config = dict(
    n_kv_head=1,
    vocab_size=3030,
    norm='rmsnorm',
    init='orth',
    init_std_qkv=0.0217,
    init_std_down=0.0,
    schedule='wsd',
    doc_mask=True,
    steps=2624,
)
Each number is 50 + 12 x the weight over its row's rms, rounded and kept within 0 to 99. Layers, rows and columns count from 0. The size before them is the row's rms in percent of the matrix's.

# down: layer 4 MLP down (transposed), 832x256, rms 0.0869, rows 587-595, columns 128-255
# gate: layer 4 MLP gate, 832x256, rms 0.0981, rows 588-595, columns 128-255
# up: layer 4 MLP up, 832x256, rms 0.0953, rows 588-595, columns 128-255
down587 101:42 56 25 63 60 38 53 75 51 59 48 40 48 40 72 46 71 52 49 39 41 44 40 56 48 66 38 49 72 49 57 50 65 60 56 31 64 50 55 89 55 65 48 52 36 71 26 36 55 68 55 52 53 63 42 62 52 50 52 68 52 59 66 46 50 45 57 51 48 29 68 71 57 38 55 46 57 52 48 48 39 61 49 47 51 68 53 42 61 53 59 43 46 45 57 66 53 60 58 43 57 53 54 50 63 55 33 69 54 30 28 37 59 79 39 45 46 53 38 58 57 43 58 43 49 58 58 39
gate588 102:50 64 58 47 51 43 27 29 67 66 58 42 53 12 34 53 49 27 43 35 68 47 61 42 75 27 48 30 52 61 38 58 54 32 49 51 50 51 66 54 54 46 54 59 54 72 31 35 60 63 27 61 19 47 43 32 60 58 49 31 45 46 44 55 45 46 57 52 49 46 44 47 51 55 62 58 68 65 43 60 51 48 45 73 32 30 31 44 43 45 53 51 69 71 42 37 56 47 35 50 62 41 68 57 58 45 71 50 29 46 68 58 52 60 51 51 56 39 47 57 51 56 54 61 39 44 54 69
up588 092:65 54 48 43 41 30 42 58 44 61 62 51 73 61 45 52 41 28 51 46 64 56 38 30 64 60 62 67 45 74 58 74 72 59 30 56 34 61 38 66 38 54 27 45 47 72 56 62 39 45 38 66 46 79 69 62 23 36 50 45 69 46 50 64 60 54 54 65 44 22 48 41 46 41 58 61 38 25 49 36 51 62 45 48 63 63 46 43 59 62 56 34 37 55 52 70 75 44 48 54 36 59 33 56 54 56 61 74 54 63 41 38 70 57 73 44 48 52 64 62 27 61 49 65 81 69 46 51
down588 098:57 73 58 34 42 36 51 44 24 64 72 54 39 47 26 69 58 38 50 39 44 48 40 58 81 57 64 27 47 51 46 55 19 62 50 36 57 55 59 81 37 56 44 50 45 40 47 46 63 66 33 51 37 61 58 68 58 52 54 41 27 48 40 47 47 58 40 68 60 46 58 41 45 54 51 35 72 57 59 43 44 37 50 51 49 38 55 68 47 54 65 48 45 68 38 43 39 37 47 68 55 57 59 46 44 36 60 49 45 53 43 40 33 50 46 42 54 43 51 58 72 49 53 40 48 24 63 58
gate589 101:66 44 54 36 61 41 70 51 41 51 32 45 44 60 53 57 54 62 33 61 62 49 56 56 64 65 46 52 45 53 56 47 23 21 38 49 47 53 49 51 22 61 53 36 28 60 53 57 47 41 41 72 58 50 57 36 44 47 45 46 60 53 36 50 46 69 53 45 50 34 56 52 44 23 70 59 63 30 38 45 41 51 49 48 52 65 58 50 47 35 68 64 60 58 42 42 68 59 51 47 65 48 59 48 45 44 64 46 25 67 42 35 35 76 54 78 44 49 48 28 57 51 45 55 35 42 47 58
up589 103:71 62 45 64 57 64 56 60 64 43 57 56 61 23 49 62 42 62 56 49 63 45 31 57 35 68 66 56 18 34 54 37 50 44 54 48 53 44 57 47 38 27 55 52 32 47 68 46 65 53 66 38 51 44 49 50 55 46 49 42 57 36 56 59 33 61 58 61 45 59 54 30 52 53 24 39 39 64 37 45 30 46 43 61 35 42 68 42 59 40 65 52 47 59 66 47 61 51 66 26 65 43 55 50 45 71 39 62 56 49 43 56 43 65 46 46 35 66 31 50 62 34 47 41 58 45 41 36
down589 100:23 59 54 45 59 50 72 42 47 60 56 63 37 52 13 60 37 54 62 44 42 54 45 46 41 46 48 52 62 39 78 59 60 65 43 57 77 57 55 69 48 45 40 71 57 35 59 48 66 43 37 39 54 61 49 51 28 48 46 45 33 41 44 41 57 35 58 31 58 54 24 50 69 42 59 35 58 61 39 40 45 44 55 42 51 53 56 54 36 57 59 74 62 52 42 39 59 50 52 65 61 40 27 46 39 31 49 45 32 37 55 46 53 43 45 46 64 46 55 44 56 46 79 56 58 35 36 46
gate590 103:73 47 30 75 32 42 46 57 75 53 47 48 26 42 65 50 25 40 61 53 61 38 44 60 52 73 44 30 43 27 65 25 47 54 38 45 54 55 48 46 47 77 71 34 45 53 53 39 40 38 48 67 52 77 54 40 46 65 47 31 49 34 55 67 53 60 40 53 63 41 30 64 57 54 46 64 58 29 75 40 56 39 22 48 50 51 60 36 70 45 68 49 72 53 76 59 62 48 39 43 51 48 60 41 61 50 61 42 50 60 55 46 39 61 70 54 49 41 55 57 43 53 59 40 44 23 40 45
up590 101:63 52 37 66 33 58 45 50 74 75 57 45 49 34 75 51 53 51 48 65 55 59 43 47 67 59 52 41 49 49 64 59 54 48 25 44 40 48 52 38 61 58 55 46 56 65 60 29 51 43 50 54 36 77 63 63 51 56 33 32 42 38 59 47 28 57 48 51 39 61 34 40 40 69 40 53 43 53 50 28 70 36 51 76 48 35 59 62 64 57 54 51 54 55 53 52 42 42 43 47 68 48 52 39 59 68 45 56 33 54 79 46 28 52 47 35 43 42 36 62 60 43 60 58 49 57 63 49
down590 101:53 48 56 53 39 41 43 55 37 61 32 54 54 47 64 59 61 46 35 37 57 45 66 34 47 50 68 59 47 73 33 55 52 34 67 43 42 64 59 54 46 59 26 38 56 66 53 43 39 47 51 53 55 59 62 72 53 46 52 32 52 67 54 44 37 52 54 57 52 35 38 52 60 73 33 55 60 53 73 32 57 53 70 67 61 29 54 54 81 60 33 37 42 50 42 41 32 41 55 31 53 41 55 39 47 60 53 51 44 50 63 43 45 53 57 47 36 69 40 56 68 51 62 45 22 59 41 60
gate591 093:53 56 47 69 33 54 40 56 42 49 63 24 40 43 49 68 43 54 45 57 20 41 44 36 82 65 34 60 53 33 46 52 52 60 63 42 37 31 65 41 53 65 49 27 84 57 29 62 51 46 60 55 36 44 67 39 50 30 55 40 60 71 51 39 56 59 34 40 40 43 37 49 50 37 44 44 54 53 68 48 43 48 52 51 37 37 69 68 51 23 54 77 58 45 40 52 48 41 43 47 49 70 63 48 49 65 60 47 44 39 83 39 53 52 69 66 24 71 30 60 43 41 47 63 59 40 43 47
up591 091:45 65 45 45 65 28 60 47 56 40 22 35 59 65 60 39 40 49 62 32 60 42 47 43 23 38 52 60 46 54 41 57 45 38 62 48 73 35 46 62 54 61 48 62 25 50 44 41 52 42 51 44 66 38 30 61 39 54 37 35 61 42 56 62 45 59 57 25 64 53 49 33 54 60 69 42 38 53 60 47 25 42 45 47 50 46 47 52 39 42 64 50 53 50 49 42 47 49 58 52 55 38 38 56 46 30 44 52 55 57 54 51 58 69 52 32 44 61 64 52 39 44 31 56 55 76 27 43
down591 099:50 67 51 61 41 32 38 41 40 60 59 48 42 16 48 34 45 48 58 58 41 44 60 47 67 45 41 65 62 28 18 51 42 43 49 51 59 47 29 48 44 67 53 57 65 65 28 65 46 24 34 54 35 52 55 41 47 45 44 66 48 36 36 65 67 51 39 46 56 48 54 45 41 55 43 46 52 52 49 41 41 47 44 74 34 58 53 74 51 26 55 26 31 37 46 57 55 54 65 43 36 56 44 35 62 42 65 46 56 51 72 42 50 62 60 28 48 52 37 53 51 46 46 28 41 42 44 43
gate592 093:49 61 73 37 51 69 49 46 49 73 53 73 64 62 50 43 62 46 56 68 38 62 27 46 42 63 41 53 45 55 57 35 57 43 66 65 55 59 39 63 61 28 51 49 45 29 59 45 61 50 51 54 29 57 60 79 45 43 35 54 60 41 44 69 54 54 39 29 39 39 49 54 75 43 19 57 48 61 57 47 58 27 66 51 52 41 35 48 40 44 68 39 48 31 36 57 66 50 60 39 71 43 29 67 70 37 59 49 45 49 32 61 44 36 81 62 46 50 57 48 56 58 38 53 45 58 81 43
up592 094:60 51 54 52 18 62 57 53 54 55 44 39 61 50 59 28 56 38 56 51 66 63 68 57 52 64 38 45 53 42 59 60 33 51 52 44 42 65 61 46 52 51 58 58 34 62 36 32 51 23 61 38 49 48 63 51 49 53 53 56 61 58 36 73 26 34 65 62 39 48 61 72 44 58 55 38 43 47 53 70 42 49 36 64 46 36 54 56 36 43 66 35 51 67 55 50 43 55 47 55 35 27 70 53 35 62 48 67 49 80 76 59 44 71 50 38 33 58 51 42 74 35 59 56 38 55 48 54
down592 091:57 40 58 58 25 43 54 47 45 35 47 54 43 62 63 55 62 63 62 44 51 39 42 21 47 66 54 04 63 37 65 49 54 59 45 41 41 51 64 56 40 47 38 41 30 59 53 38 63 43 56 40 49 51 41 58 49 54 50 47 25 31 49 63 43 40 48 74 53 47 58 60 48 63 49 23 51 53 31 47 38 56 43 39 47 68 55 66 25 69 72 51 58 47 43 58 54 47 41 43 56 49 69 56 30 52 55 65 46 46 50 67 48 47 49 53 47 58 53 28 51 45 60 53 56 40 37 57
gate593 101:45 43 59 67 42 50 48 52 64 51 66 48 23 77 70 64 67 30 42 35 42 84 39 58 37 73 64 54 41 56 44 57 46 48 42 58 48 66 37 53 51 66 40 54 63 46 81 45 69 34 44 43 26 65 53 70 34 53 63 35 34 36 52 53 48 62 47 44 47 38 52 43 32 66 32 41 52 53 64 54 33 44 45 43 79 54 66 69 54 61 42 59 36 56 53 36 44 43 48 42 48 48 27 40 51 53 58 51 59 77 29 48 48 34 53 72 46 56 55 54 43 64 32 44 59 36 51 56
up593 106:65 66 55 56 34 77 45 49 46 51 56 27 84 50 74 47 35 36 62 60 56 45 54 45 36 30 46 35 41 49 32 53 47 57 54 51 43 50 51 52 58 64 28 45 52 43 16 30 51 54 68 57 48 60 43 61 54 31 60 70 61 52 56 53 41 49 44 61 47 43 57 66 54 53 48 45 40 54 69 83 56 63 32 52 58 29 64 66 47 61 61 39 46 44 47 56 67 52 67 53 62 54 38 53 51 44 55 77 44 82 57 51 72 35 56 29 68 64 45 70 56 49 64 55 49 39 49 47
down593 110:49 45 31 49 58 69 55 40 52 56 46 29 48 61 51 50 35 26 50 46 39 31 46 47 59 23 53 55 58 70 50 58 62 40 39 37 53 43 56 62 59 44 60 46 35 45 51 58 29 47 55 45 70 61 65 44 51 52 61 68 51 39 25 33 36 25 48 46 53 36 46 44 57 59 62 76 41 39 46 32 35 45 52 54 28 42 56 54 48 43 41 66 33 17 39 55 45 54 56 48 70 54 54 50 41 73 44 56 53 41 46 71 39 48 47 57 24 47 45 40 38 56 66 19 43 56 54 52
gate594 102:64 31 55 48 20 56 56 57 45 56 51 56 72 60 48 46 77 41 58 78 49 65 44 61 40 51 48 65 66 58 68 68 60 50 58 42 30 46 56 48 59 56 63 41 62 47 58 63 41 53 49 46 32 52 59 46 64 49 40 55 30 57 51 61 57 60 34 37 37 68 47 64 62 44 27 33 62 45 44 45 70 47 43 62 61 73 54 69 52 34 48 72 55 70 22 53 43 46 59 50 60 39 46 52 84 68 38 54 50 33 38 44 49 37 64 58 57 37 50 55 46 29 49 62 50 47 53 52
up594 101:41 40 48 45 81 60 50 56 49 44 40 51 65 63 59 70 56 33 43 39 62 59 56 55 49 58 62 46 61 46 31 53 45 39 37 57 62 51 64 56 57 47 24 46 59 47 52 46 58 48 35 22 65 45 34 46 28 35 27 60 45 53 53 20 40 61 45 56 56 43 54 45 46 52 38 40 48 64 19 60 49 44 44 69 43 38 41 50 46 43 29 48 37 51 62 68 64 30 55 77 67 58 68 36 58 43 66 43 61 63 36 55 52 31 52 55 35 42 55 23 68 71 52 57 31 52 52 45
down594 105:59 52 53 42 51 53 60 40 50 35 58 54 29 42 54 71 63 64 46 45 56 56 52 52 46 42 47 42 41 59 68 43 46 48 39 52 53 62 40 33 45 41 55 56 37 53 42 59 53 36 55 30 59 56 41 46 43 57 54 64 41 63 50 69 43 50 41 55 24 50 52 50 50 42 48 42 67 29 48 23 39 42 42 58 60 71 44 50 48 58 47 48 62 54 44 62 40 59 59 62 31 43 70 59 45 63 61 43 36 39 50 34 35 32 30 64 78 44 57 55 70 67 61 32 44 39 45 65
gate595 096:45 53 62 67 49 66 61 65 50 37 45 53 60 54 45 43 50 62 52 54 74 49 54 39 43 18 45 58 70 63 57 51 47 66 49 29 61 36 46 32 40 37 29 60 61 39 39 49 42 52 66 58 46 42 41 54 44 54 50 43 66 57 44 58 47 42 51 45 42 61 39 40 47 37 64 27 43 59 57 54 54 55 53 50 57 55 38 52 34 57 48 60 55 53 36 57 51 43 67 35 46 42 08 58 47 67 28 68 36 51 61 53 51 37 39 42 17 57 75 40 42 66 50 58 54 70 64 37
up595 096:37 56 22 61 66 33 69 56 50 36 57 52 31 43 56 38 53 55 60 36 31 54 41 67 55 44 46 67 41 65 52 57 44 42 50 45 52 45 43 63 41 62 53 64 51 34 60 37 52 43 29 42 58 59 64 58 39 35 35 49 63 56 44 47 56 46 68 51 48 24 77 26 51 44 55 49 53 36 63 65 56 61 66 35 32 43 46 42 68 54 65 39 37 27 45 44 48 68 47 71 61 53 38 60 46 46 43 36 58 51 47 32 60 58 41 67 39 69 43 61 69 50 48 50 65 58 38 68
down595 097:49 62 53 53 48 38 62 67 37 42 78 64 32 40 52 47 62 60 62 51 51 42 49 56 54 58 56 54 65 48 63 41 51 61 46 48 46 46 40 42 52 47 48 48 33 61 49 49 55 72 50 45 44 58 46 66 57 57 67 79 28 40 45 56 59 55 50 61 53 56 47 45 58 43 48 64 40 68 48 39 42 52 31 56 59 68 41 52 32 52 57 30 46 54 48 59 42 50 62 47 33 55 43 41 32 35 66 62 51 49 32 60 70 53 82 54 50 48 40 48 48 67 64 48 79 53 55 44